config = dict(
    head_dim=32,
    lr_head=0.00465,
    final_lr_fraction=0.0,
)
Each number is 500 + 40 x the weight over its row's rms, rounded and kept within 0 to 999. Layers, rows and columns count from 0. Numbers have three digits each. The size before them is the row's rms in percent of the matrix's.

# layer 3 attention output, 160x160, rms 0.0577, rows 57-159, columns 80-159
085:503551481491536465521496591556458454550496529501489494488519508496508468497544490526484479499463497513559501550437525538484508574518523470501553526496511480516473483517533514545439457452502523522507518465438474492475504456407536472465508530
104:519491480467521498595513480524475611523445456462508486529492486465461488512461489536480514497471531555505505503536456447546457572463442499515514473474542451521517593546510510543532549509492462523476482462512420512543384500513509496518568471
083:534598500510557508533504476478423454464549438431471497550471494521496512476466512488535539531510522514477445479396527525481486460561511487536498508508471438535524508508499491519469482460573503499504499508458500533510454505532456547534561526
101:418499443515438456555479547563526418549511546475534518478483512533497489506518467538516489547519439507541486499517559555542468505464548499463483459548493524565536407478484453500472514465503554492554472471459535505518527499420498466471489492
090:492482537595548562527471447500466518540530489418486498502541498495483515464538512432475466525489457528557502487469550457470488467519519453522476514497527505486497497465527520515493531451513478506495533539529545547483454588458481489579525511
100:401444546462488509484571504491495531561426576481509486479484485473508428510516498485557440517450461496535496470467491542418520482476505452498493487538549504496427431465580564513514465505546562515536468448425496454527573487553500528481442526
096:499524498472534559469527550532501493519529492575472474557571470498441583499382504537516557493509503433445539389499475508526502524529397520488534438445484546427496547496423451491551533507464494501494514484527499475541464484560522509519530472
106:551546487482566440534571485523525500453491482528486471523499543538469530521466530463499441511545505457502511460463439497529457477458512553493517459510463484553494508468522491466451550516464487536581413560540519472511567457500524540506439462
112:513493566548476480473462530494473577468546472508514412450553530507497546484490513472538486544521549460492446495471548430580542518492525536477464506482470493513480523525538498546529525506447496505563484444520424526501512533444485459510498553
091:477524486541543531486524501415520465503479541494480493538482487534612542560537511444492458498503499496486499470532504467456530438489460524512523563540524502462517491526456539448458448534515509492461555552477540590458563534442507463515508531
109:449468461486498478503494529526476453435528568578535433490510500513490511511479468520533481486468451508503499496468580519517518458451486495414517442486533533486428411507494488500548520479496557532513494413469504470557480472502511498440487520
107:511528448510581493425442429519494478576565531483544523444485508524523470572468502507511575483467447526497494546398529538436497460520509477465529502530502497486414446509477533421449504430479537526497562518462529532434569514480536493498465553
104:482512445439491556536480470486477421492478503428505558482566454498555452510425472524553534417498511555512520496496551523488475455496469497466513467478481524455524555533424407467467496487524509493461584487477545565510488503437505464541494489
089:539541505442535513459535489501553425478447495543522568483576565457471450457501520460500520466473500543538483488461505512466502585548556482482458515525512505557481485472508550496498480553461476469501492424577464475544414466546484473561522510
106:493456551568522414412542549547533446431500515528537505498474487471482484511505515519517555494460505481522454458473547531463474479498517484504520492495538496429502429460480486460529484513529549510498428482463538538471542542567491502493513549
099:545514486493607562488476562426521484488482535488450485563464463481533449518472494453502460475467557502483545438500478534475518460507505458462534483475574521507396413494487547477515487483476550497446478464574553531501528504508502483522484531
088:479497508500550459518505568540490539448542466486472509523511413515573496427428481492473575484546579455429529491563518497534458540505524490482447486457534435488521630519478484512496493482512449535530523492458537492486470481502466479520481478
091:477415581482447479522430578488547558430529525447491432515479484516574474479499479489529479496502559480485497500488506466480524531472474477502472556482524482493480522556486504506511468558531495465498495491478464520489549501570491529504523558
109:540459508518542522494411492538529451410520495455465497505474499488450498539487500508475488493490529567479412475442513501508497485488415513498509526406548482436477458500505422494573534499566496510476457550484507508461495547500475498504476579
101:515401496457466469547430447466523507514544485549472510461512467523451494454534521463489483492475493557509474544477507480543500465478473597498503526537489518536529504438470432453489520474534460500509510528527544497510427509417458488521482503
085:539443494528455481521486488484554428452472599522447546527540526534438517460470512526522511483529513456488518529519486489521437492537544473521431550455522436508592450494495487538549527535591480536506442544506513503460547506504502537457536489
114:505556551488495420520461584607492534483477497500497537475467544543529474466486483438510451483547530461541457519514462467503521549513546474542511556513507478507498465511516536510497456505467478473525478448543448495473491472539538506481569474
105:504504506466512519581467461482520591501476541447461483497518518457580518500475515484490521454485535486489483469476505459539455529510445523565527553463480513457474509492521525486503497475552441524495508527517453469450485550490499471504464516
096:499527529492507521481479482502527462554487518497530462467491537507463499526516448473459507561524429512527466474498580481548547498491562537479521508597474530508525380522537533517513512441517543466521536445473499503514520543421548448447480483
089:506448546519513444497503514523630564384512506488534476559522567513468485544528494526504470513494478459556517530457491453539498564513488569447504523478489478467495507519522548431516477489492513507471495506544427472513483514562508472460473544
104:487496528552452531528432533442455459409493487489501500470498576527473486494521519538477492527489465418495478470514566485535496461471559535493519512585436499481554559526510484516477521465489489504537517522502482568521581477423502488506483491
097:614520512492547524457481530462514466556531539527499497587562513511438515478426498515478488529501474548481508490453495495524476531589495458478532494505525515483461441528492495530533544439532477504486511485498478443483446543521515493431534546
122:508452460527473526437491566461510528531486500536493586464479423529507438445585469526524548503504451473478539496516487540446435518461534423449455506464505489606503514513504556531524481534533509530525450439537549535489559506462469497488440511
093:515480507450474440584474495553495526491463442542525457465531545481509513512547513470510512524550484467496494478498489525524539517490494547493445510530528453500519462481527462472493548498519482535538441541463548407554463467520519538487493500
098:487445475533614473529500466520593572531490509484479551458581482484511488492458477462468516462536514519456544502521467477474496498529506466499506505503594479511499529528492528468521497542466422537438541532522555470555489496576483473499535491
094:520597528429540446473516512465407463505518449507538487542490488448518515501509479538506484488491492511461442494494558558489499458530533516493471467543504481531516458439501516492480479430521484481470541449469449479535492570526519529427507522
087:500552525534436523512493498454410539547532399521491452545471492534552509491538498487511531488462455444495501526469574494487550511519544455518467505497517488456493575479497560483514464559491510513556486461530487571456498487545467523479540539
084:493425522513525432502463511459597527447570499487474473517515491562505472476489488555512457478538508453467499536489499525490513518459489559517503483492527486393488474480434501498515477507524539491483564481439565551497515471549478491475449550
102:478502493487482511479530466542500486548560496503510507512490492510530496464540536507444542516534515510497439534513498466480532511532528567501548486545461538527549439455491482453476522437475498500462544476535493491537516557547526488487499464
080:505559486454499461506467463453470588595485457499491476449441522515567495513540532469489500481482566516465498470538469519468505490465513534507471517498497557478535469452483580497475445570517489511468506530503491460485520481557533522460460484
092:506528461451524553514512556494557494478530520551453505547505507474548465523440450462463416478537478514533520499491505522481479506500514432538503465490495516556472530491508473443503491515441484529472466534529426432524468439532497473504540523
085:569468517540571543450576484503533517534496490443496511489495480473495509500470496497521489519482517491512544559481486481451449531515538540464552485434546425524473534523527516510504550421477504528495507502563541523494542498512504548543459501
113:462485434507568546587501500526489440553485576472511514525506481474496499500493501480509539506470510491486527475525527503475452496503496437464471438490555523453491476541487499506540570502517524547529488551488541517510581492531502482496480474
094:490486531580420565479444466498507572497487519546487519466526493573513476418507496462548518481493416499516467529521473482501512484490519514435484496535487570461534497512463542528525478503521486509514605450528544568525491491424504422425497529
113:399464483450521446501460514511539534431521469451564452389457540472525501581487432512474508471502537466542471477498526485518540506477475570445512510487521495420489482511500502456465445478501562499477571505430498516473553445505512487488439537
108:430469521513543527526438485557470376511461532523515525442497503436453529480474499496504503473432486541504468521476593499524491458462452480489489477478494521473490454453597433548471547425531498489555512508486499523504506528378468454503410502
099:552499434519484471446551527471456418539563508482534508465465546510501482550456457532469546513482473484500486471493509508484520540542514527459504467510483494575483432496468463461486517526485553527513433483484478522527507478578522573518536535
093:482446613531513518437501444543530502495538496466544533473571538536485474503492544440483523489433501534463513472506529494431504496496537484468536509536501479470524519496460520482500478469516459542503541473550533527510498515486512535479560468
096:435433543517548501441499502537520532540535547550423497517514483541548578522523519432474500440518523499479495477491556514555507520503524580510533492454519534499468473497473510493490493528492453471507484489550509497499504501549543580545492434
100:514453500503512547510440510536502541454511498534482482518552475580433504514513544506574506480483460540500440473441477443449487522550475476526451564396516508494475499442504496570513485537544513468478456510493444528406425594551463567556509546
096:556467459465485548510497545490557535466452469562448538521500477501449547475472438482491473527472492495573544451500478491526410471503506544477472446481495455493523605527470448491562549507464438538504465572556522473484485494507466487516519499
103:474487440502421486440547497520499495527493523619490499506526473521480540505490496547550523416548442431507500448528424478481498564516418476430536475430445548482558499481432492526524475592486487465503499474498536550468504481548479508502484465
092:491555433411523505554449468541532466600504464460536478469525455416460474515523494536497526521444498553513534481497456488511549525508407513477495456515479487510499464553494486489533545504481528527511492536486527490564509488504496447526449524
092:437434548498486540472492497555425561523631497497505527517527415515538472483494463454484553457494520535439486454508577520474516569502544519471471459458503577516471561457448479524519461574494462493511541413493506546495439502500440485476462515
094:497495566447545516479448389471483502584491546467540524487462510513493504531508568508482544486494492531455510456467489522493493492449459548540455519535446495451501527536417503518508520524522489497555504498518548547447558515525496509507478494
106:530467467431390528565482513523507529482434441591447463487567473510505496474517495531525512529506454486525516507512496455536539474488455475541511508497449447487556537522519439490507530475486469519539492505492454517505478515534469549521566522
085:504459505521503503477484576552548593487521416559420508481504404492497486522515464488459531500518571515454548477438524501437457504524485470566463508441523509488440512490518522458534484549472525524447512518521486486483451474589482526498496529
104:527587523588512414521498508463501541439417490491554511531478566531501521482564538529474500458518567425495511543561480486531481503512543509477506552554454493520567553503541548535490493547458450489507457472557442510575535489513531479448511489
115:537567517458450515410519525560493528498432479539450507533545510459490489479481507535507501492537481489454494438527461499493485517507515533480527454457499489509538491498557501529505558459465502520506486540560503443523498492515535499489475450
095:498492501473524505554552442521527499565459527497470495538456473492509504503577543484572533486445454478466514448507509529482486493503469535592482534491500503513514447470455530444540506510551519510480429553519557479467427566541478498548512480
080:605512514546546514524470527426478522545436453529448538481541477464586520474504553429475498510424524509466494399509472544500496488532491582556501535505545517560470519471479512481480485501492485514456477511534520476545413495484513475513574456
099:458434463467486442494476546556576484399424604479468536435478504504508485474538528519513497504525535489514520526504467487493502503489486494493486510438572500473489451613461493523573517540510530516436472494511492444513483471543513478501493441
093:404513492419455518474489437564507519517478467475523519520490550511445542525455481503460491541562505478510458517447453463514468504500461543503453429497485494426532552426453455484526530504511460535525470532524505460498488526557493516505524470
108:547485531480494422546471449492529533482419468545523413502549523487431478525496507492522551529503542489464509479484481486573490547525464570488541515477557450525533480492478540499544500523559462533466446518520434487535434521556507504484577559
095:513499493501445522442491441504493551428540492423505468559480542543552453542468466518414462448489547539520462541521515519482549525510515447485490514531479531485469494530529533495525421508503496494474579438518441549512468439521454460495552540
105:494412510492521584518556507492478496463432569476448509523564479468489513530456495505486508476412525490488548486470488470423473491517464498558446533491507515490443556515532566498496510482536514530440500568541463530502501502504525483527530495
108:462479499465520501489498460467512474561499599531548555479538463455526460434501550458510471505502523509500526487487497527448493457474557557516477496563525501552556479443425523448488482513534458516461562515496579455484550521512484514477509434
106:553517473494454549440561477438456497503535547453456442509515509518525503516475536503521475553478510438400532464565485465548541471462503550477507461409509556480478488551517528493530479548416491515513482509565545540523570517517476465472450442
105:501536520466469524510561476474421503556544545430530508538528556498539494475490468494469506548483462496448451419488532496502469497495471498487485493562459480568538492461517471462492534455515480509548479473478440454535472472496494578479557476
096:544474488584519511441522478448462538468494496482509545471551471477574522488542465511478515446462522540553496527485509493472442535528505489444508456436527425489559524513502569521524463460579507551492567493451466475464492467470512526489484524
122:517485465533444565513550529504467566400546490576479521534532464517475549470542470470474545477517464442518496486506507495518518544514469525463539509461445518474488530519537490505510471550522494489590517484509454539522519429548501602492535501
096:566523525545489524446527479459410493502521506508519586538539463525605530431532538480494480515419476488518496507537533450507499477540477490507489554486495505492477579527551537547488491445516455514530482483567492458483442492433482519559545432
101:506546511466478512513523506520458599420539492570438491506511454561543496493528516478512501485518561472450582515515390504525466520506549538481516493458471495555497561553467561483539479527498473534491522464545482485499479392512511537513537486
100:476544473474500496433467479420397541519515458542492434493499453494465523421500545435526487536462523586551503501507487505535517584488475488517510493463482506491467520445445534499507424531517435508513550470513545512484493453532446534477493495
107:547499511545471583433468480505536526466430436530468555513488478566504466499555487514506436525439447537529446486528465472410449443514481461562472560501509506488526562494527455508476474489528501519495434595495500494464526494476482494517535507
106:461427467530441554516426507489449504511554521551441505456497426493549466474568473493515517497489502557521461582447504536483454485453494497498502471520472545488451454479486520506477466458547489521541573494442530556567479511422503478524511504
107:533475506539468543536379520429550481479482478553453511511545436507525565434528494504496482464506524514537529543523536536602486475505449511506518521494487514507552546477469493491530456482561414495501538547510468421510430502443457488471551486
104:503486486526460501466491454546571470467504512541501532493476540542503448489497486559404480473457510470473558481576473499479475517473597476408533519467498508561569520501457515483532445510528475526431509489556483485481503477488476483447499513
089:462524448470515470481518527479473411444476553454504586505505553463501516501502521523520515494580513448515499501493522444462482518478492535502514501512460449489541544556502469529476493519489542479528505464461470576500532469469507495542476524
091:517446486517455422556389519476573577480443509463550542477478500476509519499526485542471503491478536439581506426532493425532510471498456514500496575534536482453518463559522537536553514504519504482506439543509496458511503558523509476499516491
100:512460518514480495517450571478509461527532584501499560462441528449557471403512463448475504539543469494529413504453534518477481488497503487485487495576454523492501395461509503460552521442491519504524542471473474474508558507470474476405456572
091:456550418482547550514520412530556482490491527479568488472581492448482475519488490538523567440460493491503533500506532430501532507554435487446532458477485508458601543541418542482523512504513535524441584540464507514457534480527502430452465494
109:443516473522479597525528494555502579366491427374474465507533439553493470567476485565506534536477529559513483523519477457460489506445523521525490440461504496455426590532544468519488536506393546496523456503483465558541468470548479496555466510
091:477595560481530505551564499480454516494519426441493514534480482489440547498511504495486467522567507509500475483452465510475502470507522548540469462500474457576568551437475522540486506551521482488509547501432518477464498472530480561535497461
094:471506554549556500540484522538497459570465462433528519482478447492512500484519552525495517480500486557501510466481487525504435516498500471474496438456534467501476481436520498556450536471493511494574483464485538520515463543472534530557444461
087:517470515504554480498436526532530520496525486430507503562547527556471565502459479436474476546512513551455447515515576493551414547543491567498544465473529499503513506471478513473509506514499428504474519534491511480501421570502463478487498464
100:493407470501460446574462531621476507410539526611536532501475473523479512519482466490467517502467479466557496522450497512455498528514495479475507507459473497509465494472481476528495516505534540530567424474459507533449487480465519581514525483
084:463489511595464553453433428461468453488475506453507527478500528461487506518441535537445480474416452471505527520582513474495491450518531482491494459515471548475509596482545492533472511460446488503489536507555503547520474534406497432465468454
107:510559481520499478508390593481469499537449447571515493447501480525478536561510502528478537506509583527514481504462490546489495505469476475501456475521486537506419453451434482467507506537467520499526461454525505521517470478456522534474535513
094:445495557499479392460495506513411565488484413583487469457532449480528433532468514505514528534443500452462557543542523512514547475483540467505503480483509472513473577488531508524427503495483544530525480502472522531475490489496520544521471502
096:540505561548567544546461452498506467427479486509490521493482453562502512442530494493481564500486457569496487533462479509472492483493494552488493586530493496451498489522485485502498469518534462461503526494486553610522505528508487530525561513
098:501454468424482360504556529502476482546509534504511503466528588450531462511548489474519476504487510482549523519452531458488485564499537462497501496489499448552504459482533513523475485535492542492505458439468440469508439506522507556505531497
079:518527500428613478509508486464491487524551485544509497516492542543533534518521487486494496457524541476492527535523502424464539465510505529510487509563476462538510498498442567454508462471547517496494554445477572529494488427489507510594512531
108:422492595573505430458572506502489450572420527485518526497498521522519532476557486446457567562541467473517494401514502445498489524528473512484457518543455483529546579510483471506473525539462464496547450486568555563533523546509481495554512421
111:532484517518542493425530484526531501470481493581567499576527504552480486487504462512468467518523453524557481519467537498514483486543548458500497528522509446435494518454472445521468516486499490478486506461456498532462499535595453543492504560
097:533507528533570521482475475515539460517531525581493542585455466456499495515485506516509452507486461503496478489557495574515502438485475475450593535584510462478466429518484564498490455471520493488542529517468608497467604508499519516448489542
099:435571546525534615543479566509532519522483487527523508469497457468506508530497492536555498533482520522506464427492523557506483475443461469509459464504492508474465521517498540527520555488442488546516470545500493486504522506423510448450463490
111:558461495472439467545404469484480496470497506514511468501508508515455565483506557499494519507492554483455493548564490500551529453473429522493467515509446508483536520570530424521512534528531460485609451505514488499545508512479514552510517479
102:572494488500437472427393548480448501461467473501539523473467538495535482464451468587504471512510480497541391503494491510477514484483498488479454508551459456467532452511586459529546521396498544468543534450444438443486517434466499513467491541
104:477445534484504592484433533464491554543517526502450493512483462552528471452480483522499500495499486482526545519510521557480508465486549442511515501583464499522540516519471492476506504427494484500495594490441504531473562443513467487435474543
094:512430465526419436467568481534508508588486533494491520557509524530472557514504500559486599565552513471459456512527515509533471577513540551555489454520471504539577442460457501494539511527525500503564454512498524511518483497539479485499544521
116:492550481550495483494567464528457491513577460447576457487473465533506482495484472538455537505537491484477481478518520486512489485517464482446557498553449492529564499454428507498466514485544471542486479491434520533521499587532472516498510502
109:509460554468441434519482494583537534520540552545454521474447532498538525472544488441437488508463548529528524535544499519563538541524516516548514516499465558530504431496491556498542455557549450487518523491563483471518475463497532472517531462
094:525538557465551479486450530488448465473414482479489477486522511489481521507507506502498545500566552511484514507509502556506495478474571568455457462505484478541527495512512521528483526481456495503512516477554573498522487507473532508550501459
096:432490483459526483495431532483469456483530511530471508462496480531582433442564534474527414471502467566471464540470512522454463469464522496504468535511541538514470424441519470509419494474544524520509490500414547484533504500408518535446435479
104:452454473519463522560503462487491499462527583507501505557503501505505510533516523503490392489518455480516474514523539569498528461477546530455594504541486565437464481479480461475504495543491490497546441534466559516534546456511482509493476499
082:528439524499494538622493496537512501533588496462466578528522502501485448448416523558485464515479482510467496507503460469501484515471427516462571517449503485493468543521475415557484522490494451482498510484492475546525413511472467506508500506
108:484537464430443560472490470521485523467509460514463480500456480521503509534465540554550500482468486483476597513572495445508553425477474473566476488452493496489494617591470530533475498535419498523496507540553544543513484473504521471565481434